Weights of a small GPT-style language model, trained from scratch on English Wikipedia.
Size: 13 layers, width 768, 12 heads of 64, MLP 2048 SwiGLU, vocabulary 8192, 115M parameters.
Training: a variant of Adam for these matrices, 903M tokens, 6497 steps.
Each number is 128 + 32 x the weight over its row's rms, rounded and kept within 0 to 255. Layers, rows and columns count from 0. Numbers have three digits each. The size before them is the row's rms in percent of the matrix's.

# gate: layer 7 MLP gate, 2048x768, rms 0.0226, rows 1235-1256, columns 288-383
# up: layer 7 MLP up, 2048x768, rms 0.0219, rows 1235-1255, columns 288-383
# down: layer 7 MLP down (transposed), 2048x768, rms 0.0215, rows 1235-1255, columns 288-383
gate1235 107:148171136109154122129111140156098201122177129159179112204166085093115139102115129107155139162170130090177104079168140096130133180088123095176181130108089165094071162151151149147149079100154097097127146118082137121148148105171160097170121123150065125114100175178123126114214136125153147144
up1235 102:141157147074142176162120085156113165082127154063097123122137111129111169121137133149128184178117155141132088114093146103178123097102097068104178153158120090085127066190106082142133145105129125137121145158139110172147048175129150173147104127113111216149130083103133128173192055087167156149
down1235 103:117115146126103120130115115147118112072121111143155137105157196146098156139102130161181111142085090147087167095143159187168132090145146160076150110162130130134180149124122111142186123166051137108156095129120138122102119136141125145120070150095095133148168157095142186113129044141111095152
gate1236 104:194109104123062076091175162132117139125127128152081098147100138129125094076152141173151182165146123096155147154145123112091082154108113128105146128114077143119174123165150072069164085105125110146117077149125134113162097124151178107157092081169112138151072098165146044106155130195105146134
up1236 101:159100130132125059114182151121108153099113064120157134163079115129109147134173129234126088170116090087132031105140194208117040062131149114149173106163154128138116058146101127134142070123132055169139131153140154168120092152087115161114126070112044070095111108100162178082104102132143117125
down1236 098:189108141131062102074126139105133096105165130105104101171155120135118101052115135102102155137226134090160153151101133144184183124135099116133140086120138110097129090118120128090132107152193118174114103095070115151123150102126233117146136091080129166109094134179098140113109137130121106156
gate1237 096:123170144122102112129119178125067141136175097094138137067119161120166052162156140159148150068101089120129138122109170113122114120158131130114090091056125141178110145095159158184136157063123125154100164135111122084137123116090054170156069086134130127229076128082091102175159132131096178117
up1237 104:101139092122129145099101099104153149117191093122159118131142069098117083144150144103150174060116087107102084093074141135161165117190131160151113111046131107102126080128117080124158193075141073177061146124074086100142126137128145150151146104119146157188124096092144133146134082156174156134
down1237 101:137178126137085148088120054116168144115134127074148169059119154109179036093069104140104160120146131158086061155159193142144157130138130200117129128087111095126118103135166095151171189075111115108137192188140100142134156104166120107087143107125209206165097133112103141125143130135135163127
gate1238 097:112191115110122098143125160147138134118139102145128097076126144090105113104104183119229142106157143173144093112086100113094171147116100141179130121058161078134120220148132155121085184126135137084156166141159086123148110090137167109049160126125156078156175108096129176149103130160078165123
up1238 101:116094137144106121087098112146124120142089165195168083128159058125153137093128125172171144098112137141135122147118155064123057120199121133190162146138110134158168090117140160113172132140146137213109088129101096159133144194140113099149124097154111148121128122168170105123086132132151124110
down1238 099:126135117118149186098094103173146122110090156133140064148102108145116138120108147128157112075126130140041157169068109087123094126135124159191217113055145125134159124138110114086161115143199135102144104087189146094136074100092167088121102142078072081139151125106092141133123128164167096060
gate1239 105:115134109191151106192141120131168104138120160137122099143136142094130158206144122147107104107122090170187092131160063150101170099130142150131159185120153122093117150140123132140110130101202166128124155124062125087142123156182125137157151067144123125094163110064137121113146119161159123193
up1239 100:141113104158161088101130153139140177131118121185205126145149140116135168188209112119103144113124103132152137118149091126131175125102131151158181180122103140137124140119081194146084163133163074138140140110121124132094200071127124156157108100133157102076140105159103178105136143166155108098
down1239 093:133188103169116112116063156131121133126113125164124120139090098075107129123160199085076085078088117130105148144136109149078134108150101076062198151118123214126123139164081072139107166088141081168091146129095141148139059146093146125117179082137122148124148146127187175083162120142139170173
gate1240 096:132084121160151114172168160123110136155122108149104140108143131189150119097153072130128181080039160104140115113089089115160166130095161166113078153138133172072106136113122064159134132126144135125142126142049138111145141173092142141166130121151093129137089146128089122122110102081124163139
up1240 098:100108126129124135152145119134171175133098110118094142166154135157167178049110131093128081106127149138109162130121139125133143105153163145157053092137165170137129130127160117103145113135140081143139163104145056124134099152113083103109136160168127121144121163188124143145174105067136178179
down1240 101:122116129113176183091161182111102151158135077173082127137153173154158116120081148154131092137161144100111157143156154127130129152104125154151108145098136117131153168108145187089133191083127072118147137135132186099137158123132124133116105133102093154082165175166107148117082093104104163121
gate1241 097:096079109117156092147122099119138096183122147107205122132110107127159139160087127154174141068107131100146194092188122152175145080103099157119069115111097134057098110128128159090191085090121130108116145159147168133112166186087126149094145103138143130072105114127111042093110092164087154123
up1241 097:115112125085119141097067120165182112117145092132159110157062170137176158092152139172151212130158138136119109116084073077104160103119163095197194165151133102116146110182129106152130126124176125146135107075136093087113156149139091074107143159118101054103107132138111139078138138102133160134
down1241 094:119046137085094091144177116146175146091119098148126134144077176148158173127121084113126098081080165121090156116103090041130103126167157145140131151099116122133112156108159129149174146132185152129148160130121125103133052091163115124159142157165168032083135125161113128144073100144148127092
gate1242 102:114174080102076138083152137132108153180129110153136147156169157175142126105129103111131067107101047080126131156162123107107086139099172098103095066100123182114161123195144121080086151127124149131111128105108076121079118091148177194078132117115102068092079124090094197123170193141096117126
up1242 104:094076088130121117143189122132161145148159120096129134143139086192155099114099112135099073095112141073133125129164100106126148169104175062089165159154074189129151159134161145088114147156162120140043116104116149182131142057112113077090167119123120035072122151120123172119117128115068106103
down1242 102:117151092111108124124150104089150189187106151101142141047178111104119088122149101134136183101097143106080135139167124159070195159152126148087174107132169133148122135176130174121160117127100071132091121133214067076096115100120133089141125175164143120165097122176176137137159178139209159099
gate1243 099:200105091160100147109136134118087149096109112164103117128132151199153130197127153103079116135136154134112129103147199119126159142127108110179177204139153103084098147120077166157134090107162159167140172113075171166121131113122105188125132149132123144031148193137112223117114125084114131146
up1243 100:101127100170119041115062188211088073150162124132108176152110134129111128141136151158127110130157158061120163153128192158088136080116108148142151201158132162053115102094098162179123117096111103170113103146153105082162178116143141127132120139085077173074106141189089139105116138103127175138
down1243 101:154124090166119154122151116125095150110099119147151148135184077166133168132117121167168124081142124157091170132114192149031152150140134077192157132118106134147071119144103131123114104121081146076097154100131127155176194170087120078106159135126104086125150171141105142089079143123155160151
gate1244 100:145164171078105077174127186093174095108124148179157093117086098165177130142137099191149103141126108208127183156146125161104094049073191122083193163092101109135177167162124184116136129139127162088135229138065150144139099066164061111149149069088153136164099167186070108162109129150137174112
up1244 103:108069108103190124107116088099116134095157108156138111140160119126136089105164139072094156114098134104108131177120168099140088136128138121105117115117148109135159116159156043105141153133197184148128189152112090111118152184150100084151123136177214148109169118076103141071117107079135122066
down1244 106:186057103086168117165168161157125118145184148124133119186155121138159153154084097102105135177137130084089145115159136124183097119091155129171105129158123130130099078105133163087104145104118143108138116154099104155126135138157149119169152133165138073127145163141127059106078107039106150126
gate1245 097:125136169115123090085185169149134176144163115138139110114211160082113165159137104034103103145112116084139127166177111167126147168082130128085165095133092144165126098104160069063050122152139184153136088131128132122165143085173139133101117123135167204122138112170116165061110143118163192177
up1245 098:161153171193177085123071094143088133072130149184039150118106087141118117093207144141131155064148164124108133094090187133161151134169185161116130098164132122159123149158169105111071123131149110096113116109161169153155114077121100123115155106103138112112106125079097120091142186171134213184
down1245 101:147162151146112180117110118119136144150141138130157105115106117116142090115116139152143125127140158159104094129116185173156180122120144142155114045114176132110126080165174156085188131109162103152131117165120125163161144092157085129107130129127183089130103128142155170090116174115185120060
gate1246 103:113142126172148137136145080093118150117131124149064128140105169155181131140178122162163122149120106130154117087141082087156108116131104161231139165139186160111119113118126102142161082202133116133146093146146088083212082110137215177141160149115128149103104063143171160159168122145160204150
up1246 098:140116094126114129148103063098143090148123123173146127133144111150118126132180097132196094159102051134126109128145210137150149083090102155127163097127141111121103116100117173170133133119077106129145170176151065108128128144076143094102074188115130158150170119147180150139115150104095137147
down1246 097:169133112083147104111099156146138079123110141120175177146124156186108106152154128136133127097117062050086099196131128076170111125121115096156108124097151143122126136135167135130127163142116120084175155154183101097175128061120167098113051151140089177130140099124145175163076061163101169130
gate1247 098:131134100112156130172102131138172154086116144146098131194153050120132132117164149097139138098086178160151108117144113183136172127165074158093115082136169182180159117151138111096087103144065124102172184130116117090153072106144094093104130159132116106140133133168097127136099098134045121108
up1247 103:175135168109146151099091140164114091190092113152129085120146051103186124113089139144109140122094155166098122099187096171125122098174127119145105123125133160122142172158125162068114137158082136076114138096142125163164147123176164148115145176135129113193067126193144060123169093171160155103
down1247 101:139118132112162146199085123094144104094081101134103113104113050087177165120151138153142075125136078139121074170075121142120130051133140074110137085143153084163113138107113196123115111076146152118151124117127155103137123111065157159107129152140158072124159119109098111099139129109104135128
gate1248 094:187096134105126121137111099082149101134084145127151095093125099145121098133103073089083094132173167161182162106109094124075114156088133121210160130126090104166127110145121221181153120129184138151171142154123140155133110105056122168161143077137125111110156119120086116128143129183182123163
up1248 094:113143149135144132115098119158110135167123138078100167160170113180178121154124155191131109092155142129183146183113112131078159179083111132159141108094129146067120164092145159054148168059138062123124129096124110137130130113139147152129131048108217171110123114126072205072117142121148117109
down1248 096:160104123076144187136155134110138200141111083126086139139171101160087135124163055146108136098127156158099152092124125118136139192101119125146148124089154086101100101183155115083146080114131155141151139119122060141121159162114119166196154063118151118085101154159125136083144202156196107130
gate1249 099:164155080123125119093128115111171135109127105188124138220163095125122180130135139132104127147127147090142173111151111092117151152128124102183171138087130171069093058106134085146120092146105165124160137155116122155156156115117177119153141123156118177117147097112088130137146210151121161195
up1249 101:150163116139099130186107164153107112135142156102124091142181100114152123115171101087104128087131119140108104042126150072124122111124055131112139158085221096123191159135075101091104214146103173106086154140148119146110139141193155159140106149137119159110117113170166150139070152156146087166
down1249 100:118120156062150124198110140131108093129080102133087127152144182128142114180067180166149112134107113155090167150145112194137153103067116162174131122117154166109120185144119118180061090115108139078129145132175151116117162089105112089183155105094139134101131212124146141079231104129105128117
gate1250 095:152193176180120126117122177096058127140123158134101149136107130085147181134137125113132101138081137126136098120146163172103097155121123179163136068153119131093147157128157134136123101161092095115094106126126099140178148095056134176147091130098141100066113133141143191088109183163092102141
up1250 097:143117112140152097113156115124110167160183137103145155145140124136175094033120194093144159150115110158105138123109136148106116177044183137135135139128109112097118110139162142063124180109173157178110075073168147115101135140130088170130155059197131140111177136087111195152137131143045109106
down1250 099:127106123138143140106167093087153106087129120100138133131120097119086137079107154171106159090131117145189143115098123158104181156073124116069133093146112117077113120061065090113151087120095045121128093095107087100039123186115111114093115129112114102122122118184145143169093102098139124172
gate1251 097:116168087162059168123142079152134134181106154129131141088130164136132154112160129119114084108109165102126142115102125087169140163091067133148143074104137148192135121147137140137127122109078147120095128125095163182129140143153082104151116071122133082129191149164194116103088138142171130169
up1251 096:097129156149158157118054119167166114159146135179182121166120068089111135161199160128153173133179130196122121111172137125139134167173109091161059104148090094141107128135104157155117196108156120155153154105143104109094190191123169117186173177146146176149108091126144071041145096138163155140
down1251 101:123098158149155156095167120188123089161059114126126107113187094146151107145131153154168117103152150147168137106120144138173102115124126125142120077117086140118133102140153115143101142126100061054126189146105081127113121117085166136126151128090163172141102123166066078139169197112150089058
gate1252 103:125124130142088130128138134156124127161130147075178150120055162138132160111183124166149030082141149121096141129090126101095161099102146142150096106128132165125145173088111105125118180177092145145032122095088150088101125205134119164184175121184097137166068142093154081106153049142128127101
up1252 104:114107142136120145122121089165120115103102171172166118089143131159142083119106162173154124083143113163142161130154117177179132130097102194136135143187096163137140124165120182104122110160054175164108159091109155177138123156118130101132162143120102071157108138119123153078130089116127160135
down1252 105:148090168111115162156159068076150111173093166149110081126154098131161162098181146109051157119116169085145082100084121113178095069147102114131070159157172141116093073114192132125190155079116137175052110148148153113118111119163117136125146116115099170128133138133120123149126107158183191121
gate1253 109:132183113167187105148107106152099115123124188129107143119165159120147100137124137135102133052087189088131148119140114101084132154146154148150119131097180152112170169141153084113110112042105154152104130129122080091140133104117075169117163112124085156086119107159112182155160126139066168132
up1253 102:169101135111135145178170091154147121148163129148107108120087144172141172207151188188098133130167153106158191128114144124145152135136108144106100105174127141116118128070139143117153149141128109137148200094083130120134116089185215123103105082110164052093111162178168105139086097131094140139
down1253 104:139061147109129137135189142085138112125135136150126056141090105152132133155133122178137085112143131152133153144113154113139100142156140097157128141140088102128158157119158127075140152166130076130189191129120142132090123147173141201140083076099153167152087119164170090165144128141107146118
gate1254 098:119137145141146109052157079171139169106113166128163097094174059123152066095141153167142130126151133123140147085132116126097167182099094160099167162145146107067121157177074185138100070142123134117149137042163157164109168027078145146121085132107143098171132084101135109086128115138061166112
up1254 098:119140143088177145175142158167143126080129084164166109103128098154084074101129131114110124149114160082167148143083163149123121183124133141142180173163113103190177138103113121112090120133149121130147111073150103115129150110149137090081116137065095116106135118192101096148114125093051151126
down1254 100:084121104109138136100131140162145112114136154120087091136153147122124078114102150166164176123145142165109106130097135179083108191119130118142075111185090154117134132140093099166139143124139136150129120110067197164181125107129119150174182144172146132126128157118050087118119138166133142089
gate1255 096:166154138104185106153157112092109114209170134125142131135144160081183112138140116120144095143086117145146161109120173174145192110113155112121133128135119167082131119148142093122094074144054147110137153172141142134137135071114125105122076126133154122120119125133119193163112103104075159118
up1255 094:121119159140175117113149122100105129123130111141113151139133101121190101143112139109151115137141089070082142114139179132048160167178118141113084142133115173093126163092129127102135134140127122158173051081160188102157206136163116098119142122109113157185060156146061094121116169109061116191
down1255 098:106081071096096145114135080211164109101094148211121153124190111086076104044102118171098103099107149145125130124165079097133130104128118177180159135142145087104104062188170162152112110082124128144124127151136155128087113191164144123152135183129120109137166125109119138110156148129191103085
gate1256 093:192109103170124088124103133106099101117150070074155108153103150085152099073124104130133143128132056150143097157102055121065105144099133086111060068120111152103126109142068114122128125185086155117115117161182121189156155129117094123156147096155153122066118148081043111151112147126149095146